config = dict(
    norm_eps=1e-05,
    lr_mult_qkv=0.5,
    lr_mult_o=1.5,
    schedule='wsd',
    max_seq_len=128,
)
Each number is 128 + 32 x the weight over its row's rms, rounded and kept within 0 to 255. Layers, rows and columns count from 0. Numbers have three digits each. The size before them is the row's rms in percent of the matrix's.

# layer 3 MLP down (transposed), 256x96, rms 0.0808, rows 131-158, columns 0-31
099:132138154161111131172150138166169167098061168102151165145164057085185173145079109095113108127100
100:080160121116183123134127156155169124101131167132094143138125187103124130101063147146160183127157
103:173075181123205171128110149108150150107163110138152079146187154171206150172099122165099137081124
102:172112095151117137076141116166161099127112120166113140160158091157105199127073139157164120130108
103:126166118153144124116179066083099081099157157123050086178088063166105147095117101127122129152108
100:142126130134093123167176115133149167138126074103093049082134116117139183115096150204151112154085
106:149059152190178099121092130167132074149108173074160141159139147100053112150124064099156096140127
107:128122142146152119141120136091093149191118098202119124129096139113123105127080090115083104150149
095:107091099153131130126224090075135129136127122111149069142127102078104139099160123093129102123144
095:090118083177144210161097135135138171101118133167118078134153113118098199136119134145150144132105
098:136144186122149072102115129177149142088127071166154075167149132165112143166152134101098060078098
094:176094160049161166130119168178140129124074150133138179148072143119118087170086108200145129112143
101:090137191098100179151130110113187125116106117106133120130133183110145194117140146106152149128092
098:173120186141073120174131138134129112119114124147114053100093194145121166158060161124177088126113
100:127095100128108178195124124109146172142077103169120157086110072105112105074046167161101112164108
094:132128128182153123111188159152127099102104147144159101149108133132111158195107114117121188157067
103:139137203151146095115169129096139101140139123117130087113141120143140047135159103150100146113196
100:171121149123161120145122053078076135183173114134139097142188129198111124125111149149170140203130
102:087127153162109093147130157151170143134135183128110151149137057184085199106077115080138112174119
101:138121157117150127135170093096122060119096096174088160096050120150155139171206137104109145125078
101:076086129087108136160151181153124092129133101164148109183124149180142119169071073141137112131112
103:105120143127119165072137142158154151151136125122118134096093171177122118142115142153117135136148
102:132181153107149139076089132150126114136142187119123108151136159079116104156153075082179122125094
099:126067136118168163156091145117093086162101145128170188120070133190128124121055158127137092134094
092:103129111121158104100111108136144143097124120134193101110138108159099176131124132131151062139145
093:047089101121100074102121148147103132099090109136110108114139102182123146123134175087131178099066
098:126154148111138171126133136133147132124089125124082086127161058176170145115111094126145138124164
095:159161102172150218129184135114133123129150147177154075133160125078127091113112145136149109098131
# layer 3 MLP gate, 256x96, rms 0.0894, rows 132-159, columns 0-31
101:141137144148161205140111144096107139157093150113164119159108146131171168164187106111152118122118
102:117145182115127131116158163077131091144185152137155131120106126176129095177141128135128083163120
097:099093176144082133113092142148089129123119098147128147137094160153102122118173146108097113137162
103:121158195122159096119142113110131107093066164160155096085055136121130134089083108149114101117170
101:094105139171145162147161083092134119132099191116129167195106136066087084142152149113107180125120
109:110075128169129064126133096091131136123152158171158091142097128088183087187097121091107173121148
101:105128073141150082089133126116159136187103158150139160158127157161099101147067127118103192097127
096:146103141149062106099082120132127126140123153089070150075155177091148130167173100121142166124187
099:178113162157155137158113127142162057119151098115132097142157189110101092121170148152093115146164
096:202166120113110115187117170078137108135175080113101114157109154096083155089112124122146042136125
091:128089159157094088117098138168107155123098132100086139053104113179119114077111114117156122181156
098:121124071138103165157035143092127171127142094129146155142094144098171080140144155139174137096180
099:125166128145149157097077134184125071099159153132098153116190151075119109096146135154110132145186
093:139087126112172134079134114168136092096108145199125117108118136150147128093215122114104155152128
101:107152181053070113090197132079102116153195122120141110119138131111154189152121122172108127103109
093:090133153102069074097161159096177055134171116130173147182123147119169137091123181173117117092125
095:114140135142155128119097168137141158144122114179124127067138116075154196092182081163139104130142
103:158148144115110105106094098114098142127109128120180158184121137124110075084161145128140109058050
091:182089118159104108114153082105105131073155088086141085149186146102057183101133159160118135102187
110:133077092179143143119138089130123081118168142144097173085154238202110085127147130150126135075163
099:067191105142138137119100089167095115175113092207138219096147184085132082061137121106096145114202
107:075107121062149099131147104102064091091146141153128120131104109141153151079163102079064157129143
105:144176101148137121108132129151151178116082111163128141124112142115068139096115092167155159129129
098:109074109129066137140071149189149126101121131082071212103079153082170108146125161121157170140116
098:106106134187116104128146097106144125109123182115129140124137126111127133100158095154170131102198
106:118125081205113104121163145072176122159113142171187170116142099110072120204139136128136145142044
095:161084127151099078155132137113079167074188149120148136155107057056159128149143165133122096114156
109:166107164211150184097152088075115124103071178084185139114155125147112126127158107090111113056114
# layer 3 MLP up, 256x96, rms 0.0891, rows 132-158, columns 0-31
100:153135106096070098097163135146123164135079148172170139140108156085137133092096190146084095106113
103:075138180096153081155146136085148100122201137134154121154087119146175102089150103055132103147131
101:106179116142112072118152119107187188126112118131140092191166187090098157190155134163108156128083
096:078178091047122088070103147123118121108071142127145169131111133104143084114120191140172089109143
101:101100137143172124112154126130136120174121149108132182112108095155130118176096104096105066135144
105:080168045087098148080135138109082153104169081106105151149137114123166139093110151171094158149073
105:166123150068143090071123102169105121150146161102077179090193169175146181134118107156121134168134
096:121070132102155093140095141166118116153063135133162191109158118118076137141194119140161164152225
097:119145147195138117105147118149128128156095137137162117166130093118100099137064145174137109144148
096:123144109088194108093070118102157116145090110142118120110171151125089119165133151176116121123093
095:123131088159108065109087152096118092127131135118193097095159106123127147175130134125160129168148
097:141127104065085113063110151151095161143181138121095173128102156158165164120103095108166101170103
096:106119105199178188143115114150116140142133171097156128092191142135204143170160119153162171185129
099:139097142133130136106117173138123149094078107131123121136140106144053105119132110161082142115100
099:122132127108111117129081102115073090175119151103157165126118149177156151132092106076073103162128
102:134156029165143182164181129159156169127194107104166137160128086137096117106133108158156108166119
103:092106160115094141111148171145158155121089181160073155147128121142119185104154155157130145122118
103:131081142138175083093150166128135136165184043124148137149107151120143163104133181148190142128124
094:134139128102140172165147137099151169097128118135122087176142144085154161105109136134138116115149
099:144157134147118119134163115191104131079117057100094168053127083110159158105099118098158098105135
102:177059096141125113095116135139175146107095139114105106132120085148151148133134152184187198198117
103:134072124107082083092113117098165103098081131113166132130113111146117138136116168128095097117096
102:113160120122082136148110111144166146138137082131113129195127146098150127143178091157131139159139
099:181168146056073092136130099149152103113122098078085146124126153180133134127130164128102178108170
094:120199132128114124113106149160120122160129098166127148152084162077139160136068040141154125123138
096:163119145152159134107128072129107103036083122103101121128125137134150172150127094123134074139126
098:118119183081108138129119126110101104130134116147119085136146089136146117091109119154141118123092